Weights of a small transformer language model: RMSNorm before each block, a variant of SOAP for these matrices.
Each number is 200 + 20 x the weight over its row's rms, rounded and kept within 0 to 999. Layers, rows and columns count from 0. The size before them is the row's rms in percent of the matrix's.

# layer 7 MLP gate, 512x256, rms 0.261, rows 442-478, columns 128-191
099,201,212,229,186,233,198,197,178,208,225,173,168,171,194,205,208,211,213,194,215,206,222,191,187,177,220,200,213,234,218,231,183,221,208,195,195,178,188,170,227,225,197,203,220,211,208,178,216,192,195,194,183,195,210,172,172,209,186,204,197,170,168,147,203
098,177,206,211,195,233,196,184,230,232,213,208,178,202,199,185,211,200,214,200,171,197,223,211,207,187,191,220,178,185,175,205,213,206,190,194,207,217,218,215,178,222,198,217,187,200,192,185,236,211,228,233,171,244,199,186,203,170,184,186,186,208,208,197,202
097,191,193,204,200,184,197,197,192,197,198,194,191,221,190,221,180,224,216,210,209,200,210,197,184,182,199,184,178,205,195,185,206,220,179,194,189,193,218,196,222,251,220,207,222,197,200,205,226,168,192,221,201,213,179,177,176,191,182,206,215,217,231,198,190
096,233,174,246,219,216,174,230,181,192,181,175,218,210,166,209,168,209,210,199,180,190,162,195,201,197,197,210,184,227,192,212,173,206,206,225,224,207,214,207,175,200,230,203,189,152,196,205,213,214,206,209,214,244,155,187,214,191,194,194,206,180,209,234,165
103,228,163,200,192,177,211,219,186,180,174,208,197,187,172,167,218,176,207,225,175,196,189,206,180,239,200,211,221,191,203,208,182,226,213,202,193,219,185,235,193,199,190,182,220,178,215,186,194,177,196,191,157,217,181,197,170,178,170,180,229,209,193,170,192
100,184,195,204,229,210,177,189,169,188,186,211,210,204,231,163,180,180,226,219,191,207,213,208,198,206,181,199,235,211,231,173,176,194,209,202,201,182,195,221,182,218,208,157,195,207,193,199,230,215,214,166,245,177,188,218,179,202,179,168,204,241,196,220,195
104,223,195,230,183,180,183,196,192,194,230,230,196,210,216,206,189,193,215,221,208,211,180,200,161,170,200,222,162,204,184,216,204,222,219,198,198,206,213,221,178,215,180,174,189,202,181,174,194,174,171,202,216,213,185,194,225,231,197,208,232,196,183,204,239
104,222,188,166,224,227,209,224,171,190,208,209,207,160,208,182,197,192,193,168,198,195,176,145,186,204,174,208,176,242,201,218,235,225,164,232,195,189,211,200,224,173,236,210,182,180,212,187,196,207,209,193,200,195,187,212,206,207,167,212,194,197,208,185,221
095,152,210,211,210,208,161,230,209,210,243,231,187,221,168,200,230,252,188,188,180,217,203,209,193,208,186,206,176,195,186,200,188,202,202,186,201,189,208,185,200,191,183,211,234,181,217,196,205,218,192,215,210,211,200,225,198,207,228,211,205,198,205,233,153
100,208,205,194,198,218,253,212,188,234,170,211,181,189,193,210,196,183,172,217,197,182,170,192,153,219,195,216,221,202,191,193,196,233,212,220,192,213,213,183,190,183,176,180,198,200,201,163,218,194,203,200,159,205,196,175,225,164,186,172,224,184,219,225,221
104,203,181,191,187,235,191,187,208,200,213,187,232,189,204,207,202,170,219,165,218,191,201,217,176,185,259,195,214,238,190,187,240,218,207,194,218,227,195,221,206,182,210,209,204,209,179,178,192,182,180,230,206,203,221,217,161,173,191,197,201,205,205,233,207
097,185,167,183,216,195,192,198,210,234,229,231,222,175,190,227,215,187,207,202,192,174,183,203,185,154,236,223,219,206,219,204,180,201,244,194,208,229,220,168,159,183,172,226,182,194,209,216,198,194,162,196,172,199,218,213,167,183,211,210,191,193,161,205,186
093,158,217,188,200,181,170,201,200,216,179,218,217,167,237,189,214,196,199,205,190,221,175,187,191,188,192,188,190,194,186,184,212,229,191,181,211,217,233,188,209,181,183,215,190,193,188,198,229,211,245,174,199,196,183,210,170,189,182,225,217,149,196,211,208
100,176,207,242,224,188,239,208,195,173,180,198,163,196,194,254,210,194,172,222,216,230,192,201,242,152,203,193,196,212,218,218,179,199,165,184,201,193,183,172,200,171,223,212,218,251,202,213,182,206,193,188,201,215,241,237,193,214,196,204,208,210,181,231,234
096,182,190,162,216,185,221,218,187,181,215,187,236,205,227,220,203,195,193,190,198,199,231,181,201,198,190,177,199,189,169,153,227,189,210,189,204,202,142,200,179,193,196,238,208,228,199,239,187,192,206,211,197,213,186,224,221,202,199,193,185,181,205,186,225
081,218,205,201,216,203,187,230,170,202,194,182,186,215,206,196,201,224,191,238,138,201,180,222,199,223,206,220,170,192,163,189,187,226,187,230,175,215,193,220,212,157,214,215,215,178,166,150,182,208,215,183,204,163,169,184,202,232,246,168,221,183,208,222,241
104,202,203,196,208,200,176,202,209,231,216,174,199,225,179,204,167,205,209,225,181,175,199,194,204,187,191,208,211,217,192,218,216,200,189,174,165,194,251,234,174,202,168,238,259,223,214,179,216,177,217,192,178,204,203,177,172,193,193,180,224,179,196,173,192
104,178,186,179,165,224,186,202,164,200,190,197,187,193,158,214,170,198,184,152,161,189,194,171,221,199,163,209,230,201,227,247,211,215,199,193,219,201,202,190,191,179,189,223,209,199,235,200,227,223,207,180,154,206,225,183,199,208,180,204,187,200,211,195,220
095,186,207,180,196,189,176,230,216,167,187,204,181,210,203,188,176,199,221,207,238,238,178,184,195,193,172,185,178,184,174,224,174,207,191,225,226,230,169,202,192,214,215,218,188,215,227,190,227,200,237,207,196,188,211,199,158,198,184,216,246,233,183,188,244
097,191,242,175,217,216,211,222,232,214,177,230,230,174,184,197,194,163,173,190,215,190,189,163,182,177,183,191,223,208,189,188,172,195,197,188,189,193,174,201,215,207,215,182,182,209,211,200,171,242,172,177,230,210,180,211,166,224,207,161,191,150,190,175,199
097,202,208,151,173,169,210,228,194,259,207,203,193,181,201,181,182,167,188,200,193,225,219,201,170,182,202,205,171,196,200,151,212,204,230,231,204,172,213,210,197,182,198,167,203,194,195,195,188,199,214,195,192,188,207,196,226,210,185,211,220,214,210,190,198
110,202,202,197,239,195,163,229,199,211,188,187,192,172,199,192,173,215,162,209,206,177,203,219,191,177,208,229,181,199,171,188,175,179,246,187,202,196,190,188,198,232,186,172,208,199,179,164,210,213,186,200,224,212,162,222,161,209,219,219,193,234,178,204,235
101,200,208,173,186,193,219,216,195,238,193,173,196,193,191,197,196,183,174,218,211,236,207,215,185,222,197,216,218,216,213,184,233,212,201,192,211,187,213,185,193,180,183,172,189,220,278,168,245,208,206,187,202,188,172,189,223,171,220,221,201,207,189,210,160
110,190,183,220,185,187,212,213,197,185,210,205,194,196,206,223,187,199,177,212,181,219,209,175,197,201,198,209,209,234,201,190,231,166,213,216,215,215,156,187,248,208,190,213,200,166,250,230,217,184,147,213,191,190,179,210,198,159,187,208,185,240,197,199,201
096,209,194,212,205,198,218,196,163,183,154,220,209,211,178,185,191,171,203,175,198,226,245,202,186,163,189,205,226,211,198,217,194,204,237,170,207,235,170,188,167,180,163,206,224,192,232,221,201,227,231,182,205,221,190,197,213,216,199,186,182,201,198,212,190
090,229,192,203,169,192,197,189,166,227,199,196,198,209,201,218,204,192,180,162,192,184,218,147,172,193,168,231,191,218,188,217,226,206,169,188,200,220,163,175,234,183,201,183,193,204,212,215,186,198,173,221,211,175,184,192,182,182,192,190,202,211,194,183,211
127,200,191,210,184,165,198,196,194,223,167,207,180,223,201,181,173,161,204,224,184,196,226,207,199,173,192,174,214,189,186,216,152,202,217,186,170,179,196,267,217,189,184,207,239,184,188,149,185,179,197,205,167,200,195,181,229,208,200,231,209,192,192,212,222
100,203,192,154,223,192,215,210,188,206,196,186,208,155,187,204,173,183,181,181,192,180,194,191,192,182,216,202,172,203,207,202,179,166,172,205,225,211,168,195,210,174,210,176,151,249,213,192,180,167,209,209,219,200,206,230,229,233,185,191,197,247,186,203,204
100,165,225,188,216,209,226,176,199,161,209,195,225,201,161,208,205,213,151,198,226,224,217,196,164,196,227,176,178,228,200,225,189,203,185,175,191,216,188,205,206,196,182,194,212,212,200,205,205,235,222,191,186,212,197,156,193,197,190,226,194,224,189,174,214
106,184,190,170,172,196,163,198,176,201,228,204,207,193,176,176,236,216,214,190,214,204,197,200,179,178,217,186,161,193,214,211,163,204,227,241,240,210,193,168,194,202,160,178,191,203,201,198,200,160,195,200,206,215,177,188,224,230,199,196,203,231,195,168,191
104,193,194,188,174,196,217,219,213,239,190,210,192,197,220,190,183,216,231,191,197,204,212,176,202,198,206,188,244,164,186,194,212,183,200,175,195,190,179,200,174,194,215,198,211,210,211,183,187,205,222,190,175,199,210,220,220,188,212,189,160,170,234,194,214
096,153,213,189,197,212,222,213,179,172,214,192,205,198,205,190,184,213,232,171,214,191,231,179,182,214,207,192,217,209,189,193,189,236,184,219,201,210,203,213,191,208,202,202,200,186,160,220,211,237,201,208,230,204,178,211,218,203,218,147,188,233,212,215,184
099,202,179,214,180,184,210,175,138,195,189,205,217,201,207,191,206,201,154,223,212,244,242,215,182,197,184,205,221,253,170,238,194,194,184,235,161,201,184,171,185,174,205,203,218,218,194,220,211,192,223,191,221,197,196,191,216,177,191,211,202,227,170,191,177
104,180,215,171,228,141,211,225,211,197,214,166,163,200,199,184,219,208,174,174,188,253,205,234,193,240,230,200,185,174,191,186,207,194,215,184,195,202,208,190,228,181,206,212,211,186,173,219,200,173,209,190,169,228,214,192,196,173,206,165,179,227,206,214,205
097,176,203,228,186,202,188,201,187,195,193,189,190,219,200,215,176,225,174,205,195,228,203,236,171,205,185,205,230,151,175,196,220,224,183,167,197,234,207,215,179,195,202,205,179,199,168,224,200,180,205,223,135,190,202,213,200,195,217,223,201,202,224,188,203
096,192,224,203,201,222,186,181,197,219,234,210,210,203,196,212,185,194,192,180,189,191,223,206,211,205,198,201,188,193,216,202,207,191,230,192,200,211,194,193,191,225,205,192,198,226,233,206,230,230,214,199,210,198,215,194,192,181,219,180,213,209,194,210,200
102,185,170,179,224,230,201,185,192,220,198,184,182,173,196,198,191,162,239,198,193,236,187,188,187,215,189,190,219,223,199,201,195,203,190,198,203,209,199,183,193,183,175,168,188,170,209,214,187,230,199,206,182,198,194,216,203,195,188,235,197,205,185,196,206
# layer 7 MLP up, 512x256, rms 0.265, rows 442-477, columns 128-191
091,198,163,168,146,185,183,201,170,229,195,244,184,169,165,195,194,195,171,184,177,190,194,241,193,222,199,216,218,195,211,196,235,186,175,188,187,226,212,189,213,229,193,163,197,169,212,225,214,163,215,207,249,217,202,168,197,213,195,194,193,204,177,200,206
102,174,186,180,197,191,190,205,185,120,195,186,199,163,219,216,245,218,234,213,184,205,190,202,199,214,181,256,225,220,178,198,205,168,223,216,207,208,192,203,201,163,187,178,235,170,197,182,189,179,213,198,209,232,202,189,199,163,225,174,197,203,195,191,184
099,213,178,184,214,197,229,169,185,187,188,201,195,230,179,219,197,178,173,136,166,192,181,195,204,182,195,229,212,230,203,190,227,174,247,178,218,234,212,182,218,169,170,211,184,238,203,188,190,196,204,188,190,196,198,205,170,191,223,175,184,163,185,224,185
098,206,182,189,197,178,187,260,191,205,185,181,215,217,172,203,224,193,197,182,183,210,192,225,230,188,190,209,176,220,181,177,201,231,166,182,177,208,208,235,227,171,216,203,211,185,190,157,175,199,187,193,167,213,208,224,189,201,177,207,212,231,171,201,235
104,204,199,204,178,185,212,224,167,161,219,196,222,189,162,196,195,194,210,229,182,184,196,214,172,221,186,196,185,229,190,192,192,199,210,210,211,212,184,214,196,157,214,211,232,223,194,225,204,188,194,181,212,181,207,213,197,166,197,190,204,251,190,209,177
096,205,213,210,186,223,203,169,172,192,226,173,204,194,249,185,213,222,212,229,180,198,207,195,181,217,213,236,196,249,189,216,209,193,228,225,162,174,207,194,212,214,235,198,191,191,203,223,186,201,211,206,210,246,181,223,229,201,209,203,181,184,190,219,201
103,202,206,182,203,194,197,209,222,181,189,222,205,175,215,206,238,175,224,204,200,202,247,190,198,199,195,205,203,201,186,239,180,230,185,202,207,190,198,246,172,218,182,198,192,202,211,200,169,216,241,149,198,179,194,204,185,163,215,212,217,197,215,172,210
105,211,211,187,200,191,226,167,211,184,199,219,207,139,195,191,210,169,182,174,192,167,183,149,202,205,202,219,184,220,215,178,201,197,191,198,197,202,235,204,206,238,203,206,192,201,218,205,215,186,212,157,203,199,199,214,218,182,202,179,195,220,176,204,205
100,198,184,197,190,189,247,216,199,195,168,208,197,192,192,188,191,205,184,246,180,151,211,240,184,187,168,221,188,231,218,195,247,190,200,192,216,193,193,198,182,229,222,219,184,174,181,175,219,209,179,218,194,164,230,177,206,202,219,183,187,190,170,209,185
109,180,197,188,193,197,227,195,183,243,214,211,216,184,170,200,179,204,207,198,179,222,162,208,199,183,225,173,227,221,181,156,190,217,186,186,187,175,215,230,197,187,208,197,161,182,234,199,210,206,225,197,184,225,234,165,213,206,209,184,178,216,209,204,206
106,171,197,233,221,226,166,190,212,190,175,218,186,217,209,246,184,187,158,169,174,190,185,201,190,211,211,209,209,214,193,174,205,203,198,173,180,200,183,200,188,230,224,178,193,236,222,162,206,199,200,202,205,191,217,246,206,188,209,216,186,182,156,220,178
092,214,218,149,208,179,196,217,213,217,213,215,187,173,190,216,194,218,202,202,169,218,189,244,205,175,214,211,155,197,201,227,227,220,190,216,179,191,179,233,203,195,220,181,202,194,231,179,232,182,163,190,196,232,175,245,192,183,191,191,194,230,193,209,217
099,194,184,226,210,171,242,233,172,173,184,222,177,222,218,187,177,245,184,207,210,224,179,195,175,192,206,198,194,208,239,211,199,238,194,189,192,201,213,217,144,216,199,237,202,181,202,174,219,216,232,188,193,206,181,182,222,179,152,190,214,220,206,193,187
098,212,180,211,202,210,209,177,203,215,204,166,173,205,154,216,200,163,201,222,223,206,188,189,203,204,199,182,211,237,191,213,189,181,191,172,158,176,198,248,192,184,228,215,210,185,207,188,155,186,212,186,186,184,216,203,166,223,184,205,170,230,190,223,198
098,218,224,179,235,168,185,174,220,214,186,182,185,215,196,148,210,187,220,174,221,196,205,226,191,205,213,221,203,205,192,203,180,231,188,218,189,206,192,192,220,215,198,216,202,176,199,213,245,175,215,200,225,218,203,222,215,214,230,217,193,183,212,213,220
086,202,214,202,200,216,213,217,202,185,224,163,163,252,196,189,209,190,219,200,130,184,204,188,211,184,193,165,246,211,221,201,230,215,194,201,221,223,204,176,201,192,222,209,208,173,198,186,177,185,242,159,205,197,160,211,221,212,211,184,191,202,178,220,213
099,226,189,227,214,205,210,225,168,220,184,211,181,197,233,206,191,213,191,183,192,189,209,188,187,162,208,205,208,171,211,202,211,196,183,219,237,222,173,192,176,216,198,214,189,196,211,140,187,229,214,215,222,236,194,231,216,189,189,172,178,188,202,206,220
098,216,196,206,202,217,217,188,218,225,208,199,205,200,169,222,197,213,183,180,220,178,203,207,210,202,227,186,196,189,202,196,176,187,219,210,169,199,199,210,198,215,198,204,214,239,149,235,176,235,201,203,185,194,224,251,248,244,213,193,217,208,218,213,206
094,184,178,210,198,222,194,191,200,191,217,257,187,223,198,225,202,189,221,210,218,221,200,175,190,185,145,195,215,183,146,218,191,190,175,183,194,200,203,155,208,219,222,219,187,246,196,205,218,198,232,178,197,174,198,215,188,213,210,198,202,217,247,215,212
097,190,220,176,218,215,172,207,198,201,150,222,219,223,169,241,207,201,200,202,218,212,166,176,204,206,180,194,205,181,234,200,185,221,178,165,220,177,195,188,192,173,221,171,191,179,191,200,175,195,163,209,191,194,194,184,155,214,215,196,176,206,186,231,224
100,188,170,191,225,213,183,206,215,172,197,189,199,217,163,199,195,255,218,208,187,178,220,231,188,214,222,172,205,165,214,189,188,199,196,196,154,166,167,216,204,231,199,214,215,250,218,209,189,192,183,233,232,195,197,199,200,205,193,185,178,198,178,188,180
107,185,173,213,187,185,181,211,202,201,216,195,215,214,182,190,191,178,175,220,201,195,238,177,184,230,217,221,174,226,176,198,208,170,197,189,210,191,196,178,161,204,213,165,217,187,180,187,235,213,164,169,241,174,221,223,194,205,196,196,184,216,163,236,175
098,174,222,204,205,204,180,191,216,192,182,196,177,202,206,183,219,211,202,159,221,203,207,208,196,193,217,239,182,216,215,190,184,225,239,196,211,216,202,186,217,197,212,185,149,175,218,162,170,180,211,238,201,204,186,200,218,216,226,223,227,191,243,214,175
101,211,182,233,208,246,197,213,196,198,210,209,234,203,187,201,176,218,212,182,211,197,192,218,229,188,226,192,202,133,190,217,214,204,207,237,214,196,197,169,195,230,214,210,230,194,177,189,195,220,241,194,158,196,214,201,219,188,229,192,220,158,191,221,216
091,214,221,234,159,171,170,192,229,226,210,191,199,195,197,222,208,190,192,232,209,200,186,223,224,224,214,177,201,203,187,179,236,176,180,239,187,203,227,230,224,238,218,181,179,205,199,200,230,164,231,216,220,193,206,204,218,203,199,223,191,214,209,213,175
093,200,203,197,185,228,205,178,191,203,226,188,193,218,190,199,156,203,187,170,190,203,189,169,207,182,193,204,189,195,170,215,212,210,167,190,196,203,188,150,201,216,179,206,216,190,180,206,204,215,185,199,210,224,183,198,221,178,141,181,184,162,201,220,212
112,194,184,246,192,211,204,243,157,182,170,225,181,194,171,176,188,200,221,225,220,236,200,203,173,175,180,192,188,198,192,206,205,199,196,192,193,170,193,189,223,199,185,205,247,168,223,206,182,190,182,200,227,204,221,207,205,167,212,193,168,215,215,199,212
103,201,207,203,228,213,203,250,172,200,190,163,190,208,203,197,218,192,203,180,187,178,172,204,183,227,187,177,207,241,197,231,170,181,214,188,207,201,220,226,190,209,200,222,202,247,211,186,196,222,186,164,205,233,232,201,202,189,200,206,177,215,163,159,212
087,194,190,206,215,191,213,167,192,205,169,174,192,235,200,208,222,190,177,192,221,226,205,229,145,212,202,176,197,240,205,197,182,227,206,203,217,206,190,154,188,208,212,190,193,215,192,211,191,173,201,215,190,252,185,191,179,205,205,201,170,204,208,209,230
108,169,197,222,195,208,201,205,208,230,219,186,219,205,206,212,192,211,187,182,216,212,200,175,211,211,201,193,197,184,212,216,166,191,197,255,240,206,203,199,206,171,202,185,214,163,202,200,219,173,197,197,185,211,178,194,207,235,204,173,171,196,203,170,154
107,181,192,213,175,193,216,211,182,256,211,199,165,177,207,217,198,186,205,223,230,196,234,224,200,233,196,179,212,213,181,208,190,198,204,192,205,218,173,202,175,233,175,189,233,192,180,184,183,189,184,199,201,223,203,182,231,192,205,199,193,187,224,179,208
091,187,142,195,208,193,177,242,198,183,194,205,227,192,197,215,208,167,216,177,208,228,204,242,198,195,213,188,186,212,192,228,169,205,183,208,200,191,181,186,179,226,222,184,207,189,238,197,159,183,168,198,207,210,186,203,212,199,211,213,222,192,217,186,185
093,198,202,207,163,205,224,195,182,210,200,182,165,150,191,149,211,176,189,203,217,211,215,206,190,188,198,210,179,207,214,207,203,184,228,160,214,190,191,239,191,173,204,190,206,198,188,197,183,235,213,186,238,213,220,211,227,216,194,202,168,193,222,199,203
105,201,205,185,237,193,226,227,211,182,201,218,228,209,184,218,210,208,221,200,192,192,180,206,236,189,197,176,216,190,233,206,217,216,218,228,200,196,200,222,236,186,223,210,208,216,184,214,193,170,195,221,154,201,209,176,213,201,245,193,204,177,191,188,157
102,193,208,205,230,216,180,175,213,220,166,170,178,197,153,206,202,211,198,183,217,197,229,201,159,207,188,213,181,216,179,203,175,166,210,179,212,192,231,188,182,195,213,215,201,213,178,212,205,200,194,188,231,208,229,167,218,236,186,199,208,212,203,208,234
091,175,181,221,191,210,214,211,198,192,262,227,208,192,198,225,192,169,194,218,170,172,211,188,186,193,206,190,170,232,206,196,187,170,193,200,193,182,176,181,179,184,225,159,185,196,198,189,192,200,194,181,193,170,205,213,187,222,180,161,185,200,221,202,189
# layer 7 MLP down (transposed), 512x256, rms 0.251, rows 442-477, columns 128-191
097,191,225,191,189,191,212,206,185,244,203,209,169,192,199,163,227,197,173,164,158,223,189,203,189,197,171,191,160,209,207,209,215,199,193,188,148,173,212,197,204,163,204,200,184,180,177,173,149,205,211,192,222,189,212,242,205,221,179,195,200,214,195,211,223
105,151,215,190,214,189,185,197,233,240,180,179,201,228,222,187,219,214,241,191,214,177,210,230,208,219,218,252,197,185,205,231,207,174,193,229,194,186,220,197,189,217,157,201,189,195,183,219,203,224,197,174,182,241,194,183,185,200,198,186,206,193,213,196,161
097,224,192,218,219,193,184,204,188,203,183,165,179,197,168,230,218,184,221,174,211,195,203,169,209,166,195,213,192,193,187,205,194,220,202,199,217,196,202,165,207,226,252,230,188,207,190,188,206,180,197,171,209,227,185,246,187,186,162,197,203,201,207,236,234
094,169,172,191,213,183,189,204,176,236,185,192,193,201,157,203,217,218,163,166,226,218,190,192,222,187,202,168,182,186,193,181,211,192,206,213,198,198,202,186,223,173,213,193,229,210,167,225,206,220,219,199,229,193,201,205,211,197,174,224,188,189,157,233,188
103,172,209,205,195,191,200,196,191,175,180,216,208,207,206,166,205,214,197,220,206,216,169,191,210,198,189,169,235,216,220,216,204,194,207,204,235,217,187,184,199,239,233,196,193,166,156,173,205,203,202,221,236,209,182,190,190,181,213,199,215,194,200,221,181
104,212,191,198,169,213,197,252,191,182,242,202,202,206,226,178,207,177,206,214,184,213,188,179,204,191,221,215,178,206,216,215,225,215,197,167,201,185,165,193,210,200,248,226,183,184,165,179,187,194,191,220,201,195,204,225,230,204,210,191,204,154,173,200,177
108,200,219,188,187,181,183,192,182,209,203,206,202,220,198,208,199,191,180,217,219,167,182,204,215,175,171,211,166,240,210,221,203,205,205,182,222,237,193,221,199,219,194,176,199,220,179,171,183,182,237,172,159,178,193,231,161,187,209,231,217,196,201,220,202
101,198,215,200,219,215,209,187,192,203,211,252,198,152,177,223,198,173,184,180,190,178,165,185,206,197,219,199,163,203,213,215,175,198,204,185,196,189,181,205,190,211,172,222,162,175,217,196,200,203,196,181,210,217,189,215,191,195,199,206,228,209,199,218,206
097,185,198,198,221,200,206,229,193,200,156,211,217,195,247,204,212,180,199,188,192,208,197,236,173,199,196,204,231,215,192,165,229,196,208,182,243,218,176,171,197,222,214,214,205,199,223,187,225,225,206,212,219,163,221,186,185,194,193,197,199,205,169,169,206
096,204,205,200,240,157,197,184,205,176,221,233,202,199,183,212,169,222,213,205,201,170,194,198,217,210,208,209,157,200,180,220,200,193,228,223,224,208,188,195,154,220,194,186,191,209,212,213,257,156,214,191,180,160,205,185,193,229,243,186,212,211,230,182,214
105,204,213,182,226,224,185,193,205,205,163,189,193,170,243,165,197,179,205,207,226,167,230,173,168,236,201,196,181,173,197,174,171,216,227,179,198,207,195,184,207,226,208,187,226,194,239,182,198,168,180,219,161,211,168,235,204,184,174,234,182,185,199,200,175
102,211,204,190,196,176,176,212,189,200,211,207,180,227,197,230,191,197,178,181,165,184,202,182,171,253,229,191,221,172,173,216,211,194,220,188,203,214,210,180,212,207,199,182,182,205,198,201,203,178,191,233,189,196,161,161,194,209,150,201,180,183,221,210,176
100,214,195,204,200,182,197,237,197,203,178,239,199,219,214,214,206,182,183,194,211,180,230,183,186,199,181,184,202,220,218,232,199,214,171,177,184,181,196,207,210,161,201,211,222,178,214,196,201,184,138,192,193,222,209,211,192,179,221,223,213,185,230,203,221
103,199,158,207,228,179,210,181,192,212,226,194,207,228,176,244,202,206,179,218,162,215,239,212,222,191,168,219,189,206,227,197,196,181,180,229,215,187,216,153,204,233,199,185,208,210,214,216,193,210,211,217,185,204,175,192,222,193,180,187,172,169,207,177,225
095,213,227,142,208,193,175,176,218,223,185,191,200,199,183,196,178,176,251,196,186,195,216,181,207,239,209,190,183,192,193,204,170,173,188,171,223,223,191,231,214,187,194,212,194,201,218,174,222,189,210,213,163,175,196,194,188,191,197,208,212,218,196,160,229
093,209,187,181,197,183,198,206,174,210,188,190,180,213,195,222,174,217,200,179,185,224,167,221,179,196,224,209,179,209,210,217,187,210,212,211,196,215,194,186,185,186,203,219,174,175,162,198,207,219,189,175,217,185,171,237,204,193,205,217,180,160,190,230,185
099,178,175,188,238,186,223,188,180,197,176,214,179,206,191,229,177,203,210,190,197,215,206,199,196,215,192,165,233,150,198,206,200,206,188,214,230,190,202,221,220,238,203,196,201,211,189,185,195,217,177,201,203,215,204,205,195,210,172,195,178,220,182,159,213
099,207,154,222,191,193,186,242,195,213,208,190,219,214,198,205,197,215,192,193,233,172,203,201,201,187,200,186,174,186,208,203,186,203,167,212,218,223,203,188,194,192,183,192,192,200,184,183,219,216,187,217,193,204,222,184,193,223,219,174,250,199,185,201,165
099,181,182,208,207,170,193,217,199,156,167,206,204,179,196,208,219,209,227,233,205,222,176,164,205,210,216,192,226,196,192,201,200,184,191,220,232,226,215,218,199,177,226,188,218,222,194,238,189,205,208,172,216,181,185,192,165,175,211,160,154,201,169,196,224
101,201,190,195,146,220,221,220,217,212,223,225,245,214,216,233,219,168,251,232,173,214,195,183,212,217,182,177,197,187,206,189,232,208,202,181,209,186,199,192,220,188,184,170,213,182,210,195,209,189,227,163,175,223,172,207,176,211,221,210,226,187,206,223,223
100,213,169,205,207,217,191,174,140,225,246,211,222,224,199,162,173,209,209,198,196,189,224,206,229,180,171,184,208,197,202,191,179,160,209,207,207,201,214,194,202,181,187,225,178,198,193,240,226,191,198,210,184,199,182,172,215,236,230,220,205,198,189,210,258
104,199,220,202,212,195,211,204,206,208,194,161,212,189,194,207,207,194,220,205,212,227,240,182,203,246,198,213,190,223,226,196,209,186,214,214,203,161,210,204,184,237,198,196,260,193,219,166,209,196,200,176,188,245,209,175,226,202,201,217,211,174,194,205,238
100,171,183,200,196,196,171,196,203,189,193,175,171,191,214,207,235,200,214,211,184,204,214,186,187,246,202,194,183,228,211,170,217,220,207,157,217,151,200,154,197,178,183,193,230,183,170,195,194,167,192,201,197,194,159,162,209,183,178,201,214,220,190,209,211
101,194,200,179,209,225,181,177,200,211,216,176,218,170,217,185,177,183,219,187,208,172,189,197,193,202,188,208,223,233,197,172,196,234,239,185,175,176,204,211,216,197,219,184,190,220,205,178,240,197,264,224,171,222,179,215,216,196,204,185,218,185,181,180,225
100,185,210,219,168,200,171,229,154,222,193,200,191,148,206,235,184,173,196,190,193,251,221,193,201,221,153,218,221,177,205,199,192,181,214,218,201,215,212,204,219,213,163,218,209,210,226,185,216,205,202,209,213,219,191,209,179,220,230,169,236,194,201,236,237
109,201,181,198,207,210,195,221,157,233,203,186,205,211,172,222,205,170,194,221,205,197,202,185,213,201,197,210,222,229,156,226,196,233,198,214,226,204,201,162,207,173,193,188,227,210,186,184,219,173,180,149,240,173,221,209,199,177,185,213,198,184,160,194,186
100,201,178,236,207,216,187,194,174,212,177,216,213,203,223,188,184,181,213,209,194,223,179,196,193,213,223,211,216,205,190,224,217,184,208,191,190,149,205,209,197,213,202,227,206,148,210,245,185,238,171,203,249,227,177,223,207,186,176,236,221,205,192,215,215
103,201,221,196,190,223,186,199,203,192,160,194,192,182,179,218,201,224,207,161,187,177,204,193,175,187,175,212,215,200,212,214,198,174,191,221,209,199,160,227,173,212,190,209,162,176,192,170,200,194,206,222,208,207,244,210,228,218,189,193,201,219,197,193,178
098,201,198,166,193,163,208,217,186,209,191,204,214,200,205,188,205,246,180,195,215,160,225,193,226,176,200,201,224,216,230,186,194,221,189,210,202,220,199,221,210,214,193,177,178,197,200,187,199,185,186,202,195,210,205,146,202,202,204,187,228,213,202,166,189
100,190,186,210,215,172,232,152,228,199,193,233,190,189,202,211,188,186,172,169,225,199,179,179,208,203,206,189,197,182,218,198,142,203,183,211,181,203,230,176,206,211,177,199,163,183,210,175,226,187,202,195,258,226,223,210,220,194,179,212,208,218,202,186,226
102,218,240,201,166,216,199,238,211,174,169,213,201,211,211,217,208,215,167,216,180,197,201,205,219,249,209,165,242,193,217,176,210,222,205,192,181,187,191,210,196,187,215,191,169,237,195,207,188,171,206,218,208,185,225,216,208,198,166,212,202,198,185,196,238
095,183,202,184,197,165,203,158,202,212,209,196,185,208,193,196,181,209,159,186,199,193,196,195,208,152,220,184,201,198,188,182,189,188,218,226,181,204,243,183,180,189,216,219,233,198,215,206,200,184,214,206,202,209,229,188,212,162,190,169,234,205,207,233,191
094,231,192,205,202,192,239,200,201,178,201,197,189,211,226,186,175,175,203,182,238,196,234,180,182,217,212,210,200,192,145,217,216,171,219,202,247,210,183,232,217,194,202,219,218,185,231,208,215,209,191,215,189,177,193,197,177,176,182,208,212,158,223,223,210
107,186,193,174,170,183,215,187,207,217,233,161,235,212,213,194,196,203,193,196,177,210,219,186,197,171,219,189,209,184,219,177,207,154,196,183,216,221,205,195,218,198,212,215,194,219,240,202,204,185,210,184,151,192,203,223,171,216,192,209,203,197,210,175,177
101,203,199,204,183,187,240,209,168,207,183,214,231,187,205,178,179,194,211,179,202,201,216,182,185,229,154,216,224,202,190,189,184,206,168,218,212,181,211,198,222,211,212,205,194,204,207,192,217,226,194,219,199,231,219,198,196,198,181,196,216,223,195,166,202
100,217,212,182,192,183,204,248,227,189,199,199,187,183,221,222,232,161,203,177,175,183,211,200,212,204,179,216,176,213,211,203,196,163,197,200,179,188,197,200,156,230,198,206,188,220,213,185,199,248,186,193,173,210,206,218,194,195,249,169,186,241,210,201,195